python train.py --intermediate_size=768 --attn_scale=0.125 --tie_word_embeddings=true --parallel_block=false --init_std_qkv=0.0224 --init_std_down=0.00456 --beta2=0.98 --decay_fraction=0.691 --max_seq_len=512
Each number is 500 + 40 x the weight over its row's rms, rounded and kept within 0 to 999. Layers, rows and columns count from 0. Numbers have three digits each. The size before them is the row's rms in percent of the matrix's.

# layer 3 MLP up, 768x192, rms 0.124, rows 76-148, columns 0-95
101:568628526473473410453466543489426508495443444507438450427506566485487471525519565469456516571449430445518602482505494496518498459425516490556448474471520525528449482525514511469511509460436485498454464489498565503502550517458524514530568523568495542491434423523540482513462503496549567470
089:533525459465526416516413579528476570547513507495510525486525452494505504517456533533537518503510446475478437473429491553498483578522431500477546523478465508427547559519444540469526485458500545444527532471491527503485502419508491500497511486478454470513484510606535543505514489467418522578
093:535518449500495459527568524523527553505498489482511528506540570487436560467513468522462557458472562485513535560497480459499509513452564520493515525479523511498468505456488521519524516532482498492535513486491486440443528467483481440457475509505549428488478474573539445609494546436517440414
104:491522445506483472459480488512622556551516517500485452564544455491522409462538475450416485462541533483465505460484470570522494556476490549562519497481525497429515491482493480580487488530502506442448494542542520451517514490516488525506533492543478465479461562540524605539455585538499475528
096:497485454528501478518462506531469556452451474605450500508485467525467546429577519424420525506475553515502530512540466477563542541497532458498485556554474516483466504405536516493430494544523462509524538510500428526495591432463491482517492505474543531528488499465478522449515494521510519530
083:469514560494539428520515429484528507508429454522532457456522539421379472525435533508493555523475450440500509484472491521531524588531515501492448512479452521524546576526526565504564531510478447491552483430542565522536508472541486530476433484548501536521542471468501567465489461525495412475
104:560510463426606559516522498486548544533549473462516474541501511505463474509525449463533572442481515453503523497523501481521503514527516516485459516450508455490473466463490472526517447456431498550536553495528539520468511551495542535530495526535516461576506540471383525513513533482484498512
103:541483570514393520468548453467544499450513462499490536468556414539486499502498567500459544511434537459479566436477500540544424517466504492546483455473481478501479465448529559573458491504575549540438472497501537541444545485506485484566536511526515510512430479496483500522468500503514539501
098:523479470508494527504539432507489520464493414441540551473493495513478546528494508452557574481425458477526529488531458475563549494548501561584521512446564531613458540436498486460540505539513530536531519492555458411484520465466403542559521508484522523412498429497487533519496433451505489513
099:576523468529450492566462469477450496506487466490537519460507517500515491495496400491459505581458501510521483578521493425459543512466533475520521515536548524472526506444523547420483460545512503479474510519497507556428540535511516557461533529494591540462519534510473500495485494449446439490
098:470569483495485502486475557474509536465562482519476455567538523581486503463492383498521471510501486465526544504520495567539527467528549554506460484482526512472501539455481546596497476508500547505496454470536428510464559611549493450432531535438560449527480589461472586482464458439458452510
108:454467455506502541461446466506505491495501483570443467479477557539427583449479530544416503518475445519516459480490556528512508552515503533472544506459491433410528515557555564529458499449537595448440482520477515530422466506521478524565504560554558452513432440482545584562503517471523396448
106:523468489478437515485471518494520516418495517544554496485499505444504467478422441515503496571482508543524540478563518556541527535556543487559554474547458520463533508471496452523528505491524560501448517482582477485545401477445530541498482531524535490477445492443503497519471461476504501401
101:500467506418488502485486493565513491519498508528510461486482581530453555499551563484507455567477493534467527551541495560445515589498553502507422520536525474458549559435470458445464507414481506453531454496445498425555477495498437468540547547474527526487428549469552501505450516461545478589
086:508554496524508496457442492471449610546365555550428546482487485500576453529518466510481492517490519500475581504462499444451510482527466488530490565423476521550488528482464497449468506524532442502458502477455490544478475498516467507522463468545404538519496585463557558561500480417430460497
102:502553424503518491512462487580456435473526469487591518448539473514500546575562517477570487599573487477435421477504481504516457390458489548531460485514534497525490485511496493506449460436511451528536491569487522534484491464515523570494565418510409498523451491448499522508451566437510467543
118:483531423444521505532529510501562458496480495525489532473472478510482429480430546512525528566490464493525573434449497482490467413577548516597498493462473507486424560463432495446514521486512466527520491578461483470452512491412528480472592515473507410467514562459505533489534499532550548539
095:497449503462465490535576487537525553509531463490514456502546469440503512533504511493472535522527492469459492477541445477472470503544498495555438471473550462572466521548473562543513578535492568490497521480484482501490464492500512463419473482603471527446436383509559505482509575521520494477
079:558432519440525543531548571552547544525478532536448512472437500521425557509406476514579597525522523489505572457381466434530551475511506530483464492545465426486472466506539487489432523531495507521551474406492464465483514439582549515490537550483504470476436463523514521460522477447464438516
116:514518430528582572499497494479525491527478527476467581524560525533527503572506525507464528464522516529446568425517432482476486482532509588531510482537475560418490542470487455442479494479473469435548447515507442494504494520439475490442520463563489513485541533455506536483561498460495518543
094:533470505492473483485493481494544488517456407502543541475458465524452509483440515512497557477482478544432479444527508526553537484488410445494461487549476559539488473545492576530539485426498505521482480498443493541511471527512519577557618511410570563515481489496539512423520436555518487516
098:461422455554556515540476485513566524475515525446498528475475507512481518597398444489478535496537478493515480494505521466518534597454488565469494456495473449471454558536491500501499468422530518493466484480587535488501432472548441492446470544500542451452517461555524489538454518498458512489
124:551499535399526530539402477452551511496466596463508505445432518567473531531471539523513548531458472490486507449528435487562555490472456496470536434612495477517493544470519504491540432455453517491454560529529553516508507496549551469475499455471528542503510487434503528485517508497520475499
081:451517501519464529523515451578473518419420499500479496537478448502517478433457483499465488436509517549448484513526586534486497531465541491501521504540592546433538489508515491547491420431458517548484560551542510542385464511531542479440469462538562509482399530512494455533473522521528458516
082:475571506480507457491529531507564468560458499518469476534514576547546522488590506436558463490509524555459531556481508438469449477493493461501481572510493524540514517498456463569457489541473506468543493446531433509489433494541461490548530472466477437482457468446438538579479527414458452490
101:494417525448485446617434467488498492446500495507539483448461496458526433524503483503536514483488470551489467507516480564480489443480568471450500480490405490486564531470493521517442510510439460574469484609509458566565459459600464419533524496448463431492522594519530513534427537478556555502
101:486454457505508476496574553520490556502425496554426513510520523504580531427561507542468503485464511543488481529484480526543497417506539515513488512476471504474491433464498524542557444516493491487405520518486455530443501505472469517477556542453507480465435542530540511518467494541495418525
107:538461466580533454508478446462490486522484468464484506510497502520501492488535477536507488428526509548468561464454500579460577460478452495489457549501481456499477475434464468532452491547525535574475532494488539500514473509467506562554443576534558494548508563549523532467514559498511503546
099:462544528534467484437526467523469444503444524554459472551477503501484559491433536495457562480472516577560527519499553517459574447499536511556484512430556519430510421410547458542504470489510497495513513505467483515519517601546520444431542513460502483517506491559516572493516447533554501488
099:524423497527431473545455537489556508504560454485537505552487506515492491435437535518533577500447462447489581537547506526509548510480470519545503514595434460621498526457543533553547520552398561522529465507524467496532460559494509480505470504422520527536577463466560502503524508594481478491
096:513533513579530493503454504489483561485465482495574533469511556489556524510442397510467518442440511484506544462503373539513529433525518530473550535501454469560508576526509522510494504474515532589483495543511556523530511508565476466533575467503482530590468490460500473496443529438426489482
106:476521500463521519509493545470508467482428517495472496541514501424537536594488505600513543441548463444539488469512523457510482440444446535498562466571484466461547486542501515552440444512484457502532483541538428521504462511480553483526494540480475494518455508466563485498498496529585546415
096:523494554439575440615553529451487496463506495553457514463491517517502474490509481505525525555455453453514488478487527559511503556503472569527484552537459456487456562535410544454406529429517492539436458499514501518479437446466509485430436507527438484539500507525468558430543509462472484482
101:549518512527533471571437520530556532453518540547506480541423491498538443474462475552551494395540456451465546532453520485449486482470398452498496524535496514547540486607511536520427552444568444525472549520572531504485527523447481475442494474570483531546493437560530518527465473511488499466
115:481506534526484487520546496512518537446489460493539468517639541503460452415513441464534511498470460503480597518525459551493542504503463502515534489540532485480509527462469508538555523472471538532503517505541500581514422505480522523474497482491561450478518546484538503555540469479533395513
106:514531534568469525491430529526534492496551442503457491460502499514475552493472470505557560535477538485446498466568515455485486557438438475497509567466463550453499504410574471575429505471455484525489479597542474487503472452447524527515453548496524450478468513510505530513473500393460488515
088:416551406477521542537468538470605558560452486551484541499566503598516481495559523501526515543527467460458554592503507392529504483545437530445546488506491519490536445494529475559511477486443433482496489562477446457599537537564486528510550465507508529467482467515471489546468499475532475525
097:523498474508540426493468544523464522463492552506501475467460490525536444496547496483497447497470552487499505476530534480490563439534532438515434497515529532538396455564560529497510548568540488524563562512504513449469516489389514551455514469492521491447418493510544548482490466561436499445
111:490543477529518435562458461473547483518462515466457527559498527498457444518488470514499458534490520515452398483470489506524511579469505489518479473478537559502473485465505525612531555455495515495516435442447535514424505500448518500458431485534540444518505469459529450533441544509532537519
115:549502526482409465563489505444530445453478474435511529427546475507490457459519374477473474546474464498543535552492507485504509575518542512504499395438509532503434537430560466490427494499482483540487445502506538549588455457467457524474470484500555557471576471460569463559482504529511483494
097:497545530524616531489528504537461597489440525563548488591410505492552535541491497489525492477493558527530488509516556524451493446459493500507508505517512473465505489489470497507529480457522508508504569418528468470530507471483553521492524516597521460436487472530501538440487517473553461495
101:497487494546446507525493501427523484576529405466464519483483552532527490533525439493532522487430466550474485533483427556476467521479508574518446543487588469525469517569418540499553478527462534454520582483479547546467515486566557497505566507484551540583465507509467531472559462545525442565
091:552522598576520489539432524562462435485524498489512501449509499451456501468478511579509573488433484522529403463492484604432505534517476461562496430481482522480430482453479541503524539446494524548469536519580492504560560466523504565494578455451488494534474442488567487489522492556476463445
094:475501458443519483539570519426501622541425531540506487522457493496498467535497444511524525434518514579521579498509454485519511545477571527483473532572435449527535441528537503533534434460466548479538477524535461506505479447461465525467489433430557501559503530532500478487549478480475477588
093:498506499462456448493518538497471468612579558509450476478547486484460519560477542544531519464509449452467407444486481480440500549503517479438464450441624535482489434517517456469445434495541486488480490526513460533513567527461555502477468557525449551472447500514450540517516572475488466534
099:485510476534598584487507519548500522502507497442475524539525520467489452477447424463511473493462423526466470498566586550488536536339453473516512516473531538501566438519394473471502501542511506524560545544554469430531543473459525465549432466518570500539555469444507491432543554563492495523
096:513503450504510445539541562463518530502533501508487481600520460388476518498484479515527453517482452489459488484399549501587465511489487522491455532507537515536516459481512533492445533504516540449479482516541536498475515568497509431535511547527531451445466475579605533424500448523510507383
099:526510442472493513478488490582486483519497459465548473501447460493492546436474532460409533507549462473510498582408542581584480520464517550553435461434529493576535453515547470505568524520520530467443465526447503532510536508553488461505466515510524465416511523540524497474410537514493534478
099:559460524519589493526449569545562549499564505602548486523542502464600439467528488503455488536552469508560434525471486508562522470505495502582549515538451465441542505564528521540543486476525560502470588521592454527450514541506521526437503392523447484471543475431464532527413415490506486517
105:535512531442516475536494553487515503453472434473610481495487523485552512501478477443473487527480530502525502488532494574434529446469536539505582457508513461473495578448565476439479502600436494548539480476479445549389407519583508434546529492504579473450492476501509527526508525476462474468
100:387493496516598543503508567468511450583505514504494495514481460499526479535465528504497478480533415458473519564504556516512457486468596565483521515430557437448499536456530431544456472487496514514521557537559482424472487581532512482542550441496527457476461533475463501513577473507497439484
103:544451501519546447558515547455621510532457578539511478488472483504527574512496522521442524452498499496506470488471483468616455529502512518513503466454551474485492526495521459549555480496497546505567604499474474553550456502511515553492458428440487487468537529446420514488468522489543496522
107:386483509527477475534474499483528491537496531500499455575526484510493463407565484465510466459557468594441514506507512576522557502500492477538546522550468465556407481497419544528522518507557497585536539458568490583563457529481504486467523482498555516574430492453486512570508466479462514470
112:453488471530538439549505500475511469489457465583529474555552453447508450519520507517526487559513466504507514479456476505532537476472483449525449501504515490454402482465519497523439481506525458483543526500569531586516468522478483441461556521528547557522488450481523455461491547475524527502
100:434498445523478502527521433457452520444497440456573484486567467488496457485430510506527507524451513474461457482543540480469410463477535501550494571502515500437490546524569551457557534432418490514488520519604544443490459540564527520452537459456514521545471564462575524524473489523449431542
112:531405434508523556504486504540542489511494540501463489437535532478485492489471440471585471522434503511514474563434449514520577527495496481451449468548473490526524569547481436439530483541468521466466585540471544537490572451550568557496465528478502481537461500488480468518510455570513520479
141:536462552494543468464475504511568445483434504460519527506493485444526490472448513588446509492516477445439495523513469607504531501551481474485501505532544486477505460509532539471425487465457472589413507463558517503428444567539517432496461588470506523524445451418534510499459421564490498577
099:514535463526481514519456509428450592488478511527504447604486554586463551535514524479446514441558492471506427448539521495495486542445473534535483505515460537449462481493432503591480542438456549527592445521462523526522521506492484559490481438535441548528497554439534505492527526525502469532
102:445473512495480474536547496499564422501450494540443484456482508453489555492499556493509504540521530527471515421512497490464480582527489476576493515513501511433560472502456486535506432493401512540471523506464487537487438449513533563412528424438530496501541523500442514534563510477483513517
090:488505477533514457458471574493529464556480490537534398495514517510507463543554445508476472513525531429439516537485602491499477509528441449543498460544520516476491527464542501471456510475567539519561496462480465481518531396512519538516516453440550481481535522506559494519492540416507557459
099:552528461449510567493514519411422508527522489489442543569540513538504495431515412503525462500549474523439486495555514502468531528475452486529448512447564511512423517504452443540454396472492462475501487464523501594462514500502511462468534499490548488563495581488466626451493494510501497538
088:581519489387499471461475528478458434494507513481569522457518509503482497478495506499462547419476510481481473432417474573483474493486539462495569421519464479636542531421523403565455520427536567429486471487519554522578501506467510562459499502543554489492505494448468572503524526524505547458
118:506575545501497477479528516453515593572497508522523501481515465545466555512403521500422497494523416503548563476495509518461442542546572515514502568516467479531513477510509448515550515488500493470543517487403448637525506443490475496482470468570502556451477522514515582537492509404461457568
100:476523545496509479474547499483517498529517539472490537547483495479482476493477505495457501528470525492505501514464460560506527432531483564498472548477470462538554458455546510438499484441499471469533551394423510470446549488489473499474488489452547549498524555558553545522530442513492509503
095:489478519518507493500493503459508472511527509446515514467509452481497540521448582520482494601565402535491553556539493451475493589517567477523443461571482559539564551517485431478530483491470466593489534533466545512491471521505478554511500466527490460476503495466467538529479499431473478522
100:523484545490482515527462523484495484431517541423525474558423443527572446522550469504582478484519442503467512474511492513464525439451516509482574479480509538472490515520524480455469471504467476498487451455510509543459550554498473547554499545575463550543507540492474546536541508418425441434
105:423520491505451508579471513494462511511559496446457520484389563454542504487422467524550480533516542417414453476517521560524565469505530585545534493466487474518463511485503465453488523492498497454516505518446576470476479552439566507523517462551482436505490475482543474551530497546513544526
088:511548536552439386498464456505497537472480435485493497568540476523496575535511505526442532489461522464538502439463517505487528473466514542522481525523522562535434509480477474587457511463456595460513498525476547494456465601525562548538510550523450503490510572451585546534504438523563522544
099:522543462543525530492459502555447442466445503512440507522457508519486468476494454533532500520440463450514568399529565529516497506492524487518490467499546465509512477484572520472487526465473487511480504545452493498467515472578473578480539423505498471534411435548488454534520525574529523496
104:477591506439509497462494567420535464479479470473494467498493492554467512505468415478524473511497525482549520497547519521530506447525485516518487477477514493536514460475440571493552489529497494535617490500470544553450537525583451453458483459457513580502480470484532424501500459527476524482
099:540502554505511467514425489453568520500509515501521424466555523511523453463439515481535484526408509485529469474536468550589442572498480456563477421507555507432557552468458480514475474489452459490427537533558533536525431430598457507429434502524480501545524536539519475466516504411500485555
067:434522483525567516509533516462466546468531474513482498447461513530445423557478478444454502499487491491467557449528576514536559491443523437493485595518497427474437599424550467513549468423478452461483498484585476521518472499475531421537462545527444558472526405491535497498565506518487458491
114:494473500524523471529538533472505503452498547496512580507604436485491440488496502507548486486442470484481497492498478472548520497498500522528535536448516546479489474556430506545523453470557510446553493537531492505471524503474450512487510561487521450459462431501458596510451388506500537510
# layer 3 MLP down (transposed), 768x192, rms 0.112, rows 76-147, columns 0-95
097:557380514500501476503472514428531501531555498458460552470474460467480551540455494547490473533543460454486506549530520487525477513398492520496487481527549551498554566441496420434516509502534488495532527458599503498510528466429464535499649439513561471508418489544496491522499563571546524499
093:424534413472479535522508500530520502481453526514476535548463459542501516529553426498483478486493529463478517441565450491499448466549527485502530515483562471530541505470552607469515487513542568509386478455474624469527482516468567519560500489553521491534450477518513498485502479508574494441
102:449496528484561499505533532505496512497553543489464462414482482482529462484559565432575541478501498460456416507452475493505530522522439449451550472503614561526540428579469525512457522454464460456544519531557485550482527533480455515525521457482458475518427504486561483533488564513478440527
099:536532579533451493507498426499504527482398487545446524466548518523469477450531484503447560491443447484479416513521497495493449424511540517527508484380506466469611490509501523540563458563529468456497471474496455544484466493475452429474539561489498535546547494512485534501454472538516454467
100:517535481529536485533520489547499448521462553454490519498513454447475508477482508548548491488452537519474498427485578471503492541537428508550427456481469466503431419493469466481502420558508450509559534508516554505489546490496560555467500507363467514456454515486475475452514572496503556504
095:537494457491521552460461526501539487555429554489503468479509527467505567483449454467513493534471501487454485464503504500485490504492458481519571557417453517422480486452476437509509504478516494454465494584547510524482473455493602464454525536375475472582526518502533455474495446550468534513
101:480484537519472466535506478521456483400480530500583488457515547473472541509490494481442498485523531467479413487521496492503508492569444497526546509562571452455490471520537572489464463465445635460492486486490441544491489470491526487588547476512509559434481480530551446528486622506485521454
101:440487484511484469445513494505552524469470539505495528471504517534402499495508418515449526428512503528514528529576518492535442497508484548556529521520472530494527415550546561491499411523508530486455533506493512550509494483505532508460537489473514451544536476481513496479467505451496452475
105:443440513474510434486543552504512515463413519474476517496531460532528467444509531463541522522455592538516517522540483577497489502497470485443577514565531558531505413487491565565510478557571546557533521584528401472514482485470494436464454545498486548462597496547473533538521485493474519448
090:396478511505447533534453522483486551521447521477456501576483539497485537472515590493515465519588515533428537569501435545468495487452454524404522451507451497485518483515468434449487487500512417443553491534527509518527544525485493463522549433535512502457501541483497480529446483456493525517
103:428460467479546501547529468478560486437503519478534445496493506521444462518467513504573419538414516536499566607484503470465475554529489412447470488492533421557469505504532508507543484463492455483533506470559452506455539470578473505481498587500482489552488556549482468563494426456491482482
105:455467491523531471490461456487512495551510483556413574464528522482514431457550451514523499481564516555507576482472459439453441504501556502448533540504521478547528458498468524490540480435500485515475527569459509460490418482586511512461504486480490454485551537496501532512455461425461481495
106:543490481516513468510424486521534494431457437513514587493471475449490557481507559487506470507478461490473522509488493478557457540512512469529506494501524499447495426484463460626461544485547561578497417571455524496487475472438557481527525480481492520513524517478509493558571514483574605444
102:522554530489480508523419520538475511510542484482535523542481514554489511465436517508442475459523515511466497490507477431552476445484483485443525475487554482517500477489496558463459440587536416528434542488513489490438528448485446443531459474523454540524429540461455570553484478540485530557
092:491509511494452437548465492493556486517604525550522517577529480543427412446459460527506513563547566523488508497467548519494513484453493517458432468570452424550484507442493520457488528490534447435503499539515512508529525508509506534422525506498493377531525519478459556453503486448524501403
103:483458522533541502458559426482572541460495505471526530480518482436480529516448543529591459458458557484546464550511553449514445489533551492521533526581528478521542499505506434466508458479534489526449481551502531477453505488513433460519421491570430506460464489452488592510461459506521507511
103:463466491508487511426505505465491508543560543425531518549493443560465445508538511476557514528522536467500492493534542521490509523528537461443469576465541469545486481553489454440549484523483502512543470509496516416542488472479473481544405481499474506565576463488458522436475451466529562536
093:481553473443486545532523505524562490521469500505518508463459503543514533469464548522560507455497501527531483554459525498570499644517483480533523499510401468535519569503499489518454499491457501566440532432531519461432483490583457538583513487500474501582448504452505469472429543570508449502
094:566484548478476508509477567550495422456470491571506432410447506488515502565493474430486448571485594526515547484493568453578503495516533534583454472480510563526463519516510449495508486466502560559507543500459539589514505399524418451518480454463506459465504422525466481452465453462550452492
108:542479539532516485495538490581528462500532482442476449519576561497512555449472429450501550512432484571497493437494521576530528522532482523545536519533431540523472534478481461410481492509494528532511447498482452523511481446514447496514603461507519508485483494429491474465528491469471486448
097:465555486554411519456492511532471510445511468532474483461433555546499505476447527520393496510516537461510520503522526445538527573474533477488581449514453520511482451541502468496498517518520535530441447522518517472499568502498429537476516527526495544535488512513552430493502510465457547537
108:529509489447475465537393505504474496509453562482570461504481529559482483553510526525504493535527514454510443492469502510516476449551522442583500507572417464575471537551506507468516485510491391544490557504444508546465461475575512532537444530483446531527467526417527544526429494561500443517
107:530590492473556467544521425518518472496547564539437525446502548446442426471550511469497435496539544499517455470472493469451463545503447464516493561512569460567464492528519541497490477450446523473525498587523529503568532517453560536542527384498444532520532488517515479453480508464469523553
093:484509598506506463455519490434459451508485552531497431533549565463517509512534498502474456486511439508475482519505545506451530603510538546556426474495540500539492549473494468453479452422476483445402531519519543554472511455454523473457458517474586512497507532508483517470485445502505505574
097:493550517514465525529476437529489513535542477459485558489539437537443495489509503477415495568424464506501471487505523490512436542475541535503434485507531541575495523532532495507491468476523526471529482553436563465519511498514526511501489495484464449418511444482573429548479456536386531522
097:448544470487541546509532472571497454509493443561507484459489508504521459498552481564449477405462547449498508456575505534496452470556473536506458485496492542485508523506523484489496486456450496511456496504561456514506491546454542500512535526507460476534475467481476492496468518471560392507
099:451516482535522479523512445520477506533448446477460404501535517480577537496524512474513529469496520533472502623467553581498582442587465562496524524478481474457545497534519527540480489445504551530495458499523467567489538515529478452653566515461510439478517552467501510500415544441472500477
101:545484503535493537513435531453490487531533493481501506539511513495495533509578449520511526517487514544541533563565460400555427491606475562448493545528541550488498521521465488485472556508490507528494537535489457544463507568502539473610466439498529410438506540535496473507561510552499552531
094:553562435483495506535459584512507491577514488500501530550478459535506512524532524509502468349513506464506525465435526432494566516517439483500387529532497541530469573511444523514541539430399415450504494424525478563493546527535490480457535481472468558384502462485472464497513519484517526489
105:477503444543489498461632490495522476498531470475534520472470512500534441469433396511490459535546491505436515559491496453428497522526524566501494503528475480513487512511444520448533452520530506518499492456531490476417535445529419471517494496497587456500474500492365485489506522487552502511
099:498479420504452548543536472545522485500517490497515478525560484486493532470506482430493497396538516473466512539479414547537464471486490515500465356527525553519502503460584501484537508537494554526495473486557550521531467491523490464483499491491559495507558454478563510451536483466423598438
099:472520502593536469532485483514534484536508525517454490476456475489506431493539471532481508454407474470569504471503472585493537504520493529554524514543477497513613532463470556510451537477498542439497566494532514506528512498503452529494517474493564548468497483549484548546490472427496544526
098:559438493517450511468540533444429543506454505503507478462467564527478440525573490416525542502463458448470502536471548550482514559514466584499493555507601528481505475519487488528534501494415477465511483582458503489550519441483539529506510540436555448504559511531460514460498533479552516473
098:445526450543497520461468440470510473474481518551504451501502506579467500513474500548523489567550509512502513520479470486504505435529419472501489505400485511500520485497498495498480513444444560496530495509494479575451566512463531532472483552510535462533477560551473510509490536521516509497
108:502512445545550521521418436549560449515475529492545485519485541599425504490533547558445489547558467541528483546536566491489588485439536452485552499547532409536497504538545490457467520541473537459489508515567517522541525548459476527439574529481522498447522435529492469473515496409577510502
103:432441539505537503567495523488545540459452469456486481558398510526486511477492518549501477531553488483583519533503489452482514529538542523510453481455512475551583545531560547515571435478525561491459504467460448494547520515506440488491457533490454519446463436477495468565505507522564551440
090:482484593493459507491496549528517475440467535435489500488455479451501500439467531486498478495474484518490510529548499582480495564484536514503544490496493583574565440450516523445536467555505611523532496517503528464461515513476487360455534440487513502489561483563470574468527523456450493407
098:581464526609449524440461493530511452561508488518465528518524558478483496532587498489502562489458463455493482513488560453538446497455538469455548420491487584488451431496465479466535491549561492527497524500519568492527457501476467502560444552525463454477534465467513499468485485486532475531
102:533460523501494554529495469468439559439437484513536513501447480572487513509542475501479484427568435454471513459516521474516530433476527484471475469481545476533477547571438462504531520509492476405494538467461500525579503467467563517510510483518522542457502461529493473540525428558512499500
100:535504491503527570450519404461487446495508491527474514501474504537467469529506463540517485497464484455505466455523489446510512528544436490472385489486546506413485458495554545492461538449540574450531482493520437525490523571489492545530471473546536517501512459519476523503468466437484491514
100:422495568512518490483482592524515500542493446480501491542504506524599494492546526506555461492544511570494487550499584500514543495529540505474503549533485562572491522486504484458385484506509520493470474521513535382504530480542561458507479564477529530502458468575495481488536462431526464545
097:470461564454461436429501579470507482478487485486547529458431463498453443520514501475493565484442504430439421505552470438499516484509463463430511476544501484537571488517501531443497482513507555564504488494460532539519501563511513519511531418566462528538529484522548494496551557407601465507
090:466541610473547469452513529485480508470440508438527465523504484537496510553530556550580518525487509537541509466486494522490528465533515547502469479555464525448481488456501490516470551527572452531560530551543456519448532483496488440497538504507534532495481506593483566491531485463572531484
089:456525453512539539515559515528502473476459453509487431535523461528494519454466512532514486483519500434572504493520523509549523548433578455459469493570481482453483546506438535483488532483565486526476427505560467489605440461493478501488489470449445520454468470508519538454500562506574502510
098:581524512546540430535539418431442510471409544410479477525523513484498526484465560442503477480540482534515507548553504462505509522535549429554468546557520521515493517514461492530437493448472509594579465476508576463476422499507426422517496454550469546490492504548428501489536501537504540472
101:516512493447550484508476548533544459504568525475519537475532529455527488457487542515467593535489515518565468488503601539595563522524489505523509510475478433495434541514557415526413603445461594527491470493462508477557490475482541494489509487526528468535444458418453498488533506536513456490
102:444516469530470503534499571509464555481448491506423559489457447531421500535444537463512476446537445523541547521495516516438530462524538501495540469520464495428520454537549478468493483517526597515486533467496514443474504573552530502447505467562576465412462481549532537503518528570498435542
094:484429569457463515533493425544570520516563532501450510573541422508512467509504556489485533435468491509503418530504553520506505516480462501465520441426497486550506448518486525488491481488469499513538539497491526520601489512571464516563471500637459583433488508505482511507435455398459507391
095:429529514561528481488430477448484567513483460545480557456527523492505471521543418567478495484521449553533533455478555462561438478492460441503473514529479549561450469487480432513597503474465482426477570482487558571533508527473509570496499517552512523531537470468553415572507523494549577524
105:437455463561490524509433506475479503541511520493493447419504423482515477480479537471448483549514544476504502497481509490469504412543472460465425467432533429504491521454525465451538434509431482459494545505573465477451364466606543498488504476498457535576544494498505470513489459479476524527
103:491437540439495522548555574464506498455481425528548562482580535529449492506459537445489444442510464502477446535508574463586560404552549524531454491444521525500482542483478514546424446518474402534508525510536512496497446524502526540513532460540529478469503514487490481553501495511523444467
102:561407505546534499483472454463436491533467482437448529537497531530517449481489532458472467445555444509583539502521496480501566546474480427477478559480535428559441461458530477496527474451495531500520477521492532496542503492481499491493497476491493483495512454441460477510426506539507514510
120:475442505530448477523571509545516467556522484475526493578530538502520518435389535513528405523550484558488466487441511455471490490414557533492505513477458448441387461552517522475467521503471473457526545560580542482504505469506548448465538476409460472502488505514560489508495587455484488505
110:524422506479514409532494572540526440473450503509468549500554524470544589457464465473507496472557516426514547516485523508466455513554500520507556495456410595552494503493513552455533515483517508561547528524496533521446535498468470450423506489478522487551424489551538481484550523519480449547
101:626496487498488537555548540535506542512498508546541503517582488473489538446495571488548557520547507474473540454533486504500515504505550495583534498418511529568551509492478505512521489578476498454471514461448512467479435463467515505489517629471471486490531542544505522533553504478473479511
100:506545505450463444521485500494492423429547519564508548516397425522501497493497497565461511509446486466421485442507523480525534509493535417506450524497529529432561486520525457512440489465545464532435432514487536531565498516450463532446543467545499499486533455523494569545516490451530483573
127:439532425449417499476480553472542441466443503516539472565502452559432497511521501537539552535459473457515536520535519563446496445503501481524504496539543492420581539487456516583471498403535543533499469543503532489531527593438505500499521479506507525505500478490641504525484493419431507543
106:533462507383519458519567513456502524491511393540486500442486575509567574466504514554515493449511530518511481490414537501488495436453513561549499491439464559451502478474515497576473505523508495470445579510512514484429493492495501499429479519416479488480526533526497518476464478555483478456
102:504571487529514502481444453491484451496513422475451512443565483477471536502505535505516533503533545495576449496499544547467465514432515505511501445451479523430473483523403556514456468524535498478512482485528527508533553469498504509456433547515494504464428537563542514472498489528413435483
097:499474536519511461505503501412445453488539523496427567452543474447552560531400447565523570482498534521481455514505472393514475507527502444439445507482462525561449498523510471501494495527499424518548403463503465476495472554463477449461486495479472447496499508523503515429480492485518494447
103:539461533522551519548506536534483461483506534532547531493502496489534486487498431618508505556458504531512496529478542559519561471481421419493489493477571564538468517523468447580411527474528532581485492456474540529543565474488558527448507496496480485564545499569468505481464458511532493521
093:439478482537530491491546496513524459574453472455570435463549526476502459419479424489451499540476542525496527517416474473479492511546548528520515418507535510489377490550441475569556449584514482424474506564485505475535493483531518432522457480469494512430508541469477527548526474500555505532
102:515525477542417496548520587523509508504458541480451501483568479507476505482600479499512511508505422495516578527506499577481448518507510453570552456466529483441489496543450485485522462465512447474490409550486531488528552518522484536472509517530483535480459476513476520423504492555421543556
097:547547545444502512455541473558481511529560547468505462496568526470498526459418482493484418538546551500489499534470481506450507538468543451485507505497443446472495518511506547474496563525502495493535506485452552461563514524492518540476557528458530491481527505447556461402511551489603472534
096:486498497509428498488465536573534535515469450490443560540455502524499445602496506528512505567528506478517528551467474443526470533556451455514496534520550523528535483503493585478480478396509462572531472562542484475548563488478456508528500515547550554559547485479536527451476480503493452516
100:543473425569449575504539531513427596517499425518530507526603502547489568461521429485464525499520484521473580406416512467510518435468560501538496543475444417531469537443504483454536523540489530515518494540466505500579435536512524493533553535527513463492508565506468520492434514577528522526
103:520442465518520563569490457473510466534581536476472491522497493505476565594536487475535462493483478510455408514564480430514509458574426411511495442546534483481496529510432466469534484466520465438506434511466538547537489583480564566539491449467529513526469550456456532446459483521489496532
100:500575473501379436479498548483534526437423427462537516536524479511520470495461543486566474516520510455545504505508535514494564426471589528574519521492550546545563454472453457536548460473503542482483542551488472441512494496528508546499488587483449481460527506585516532490500529504521483506
092:551448508462485499503572522501432523550521491519493509525523517472482527496482502563577525435508441626498532527513561558580541532520606532495558484561433568479450497453537518436486467505500444471504538514502469454521452495503519457492463510521464506517566488521488548466521593447464491479
102:513547461493518533489418473459546503503569445581503481538554514583537448495538378508485496537516553479453525557527488464483486523427472523454517546543483526520508437530551490553471498538490545476493515475518579545529534555462559499532496502512469472536509522509500482544458503480454458528
095:555498458506455528478523467478450450485473514478578481513526498463526541526548526444468491524537564532468546543495509552552437493531553466466487461429490559492462421485474535487508503462475447460508515453505498503600564499534450474479445523531452473449514494425563554529499557493465492470
093:481476462545542470529417491448489577462491459500481453476514454449489539499567473488463477564418529480483519463511525445454513481514546543587499459545533531532480525454483483476563471486397473480484477483494456562581506520475548550508491520551533484530522548539552504535507527551604501488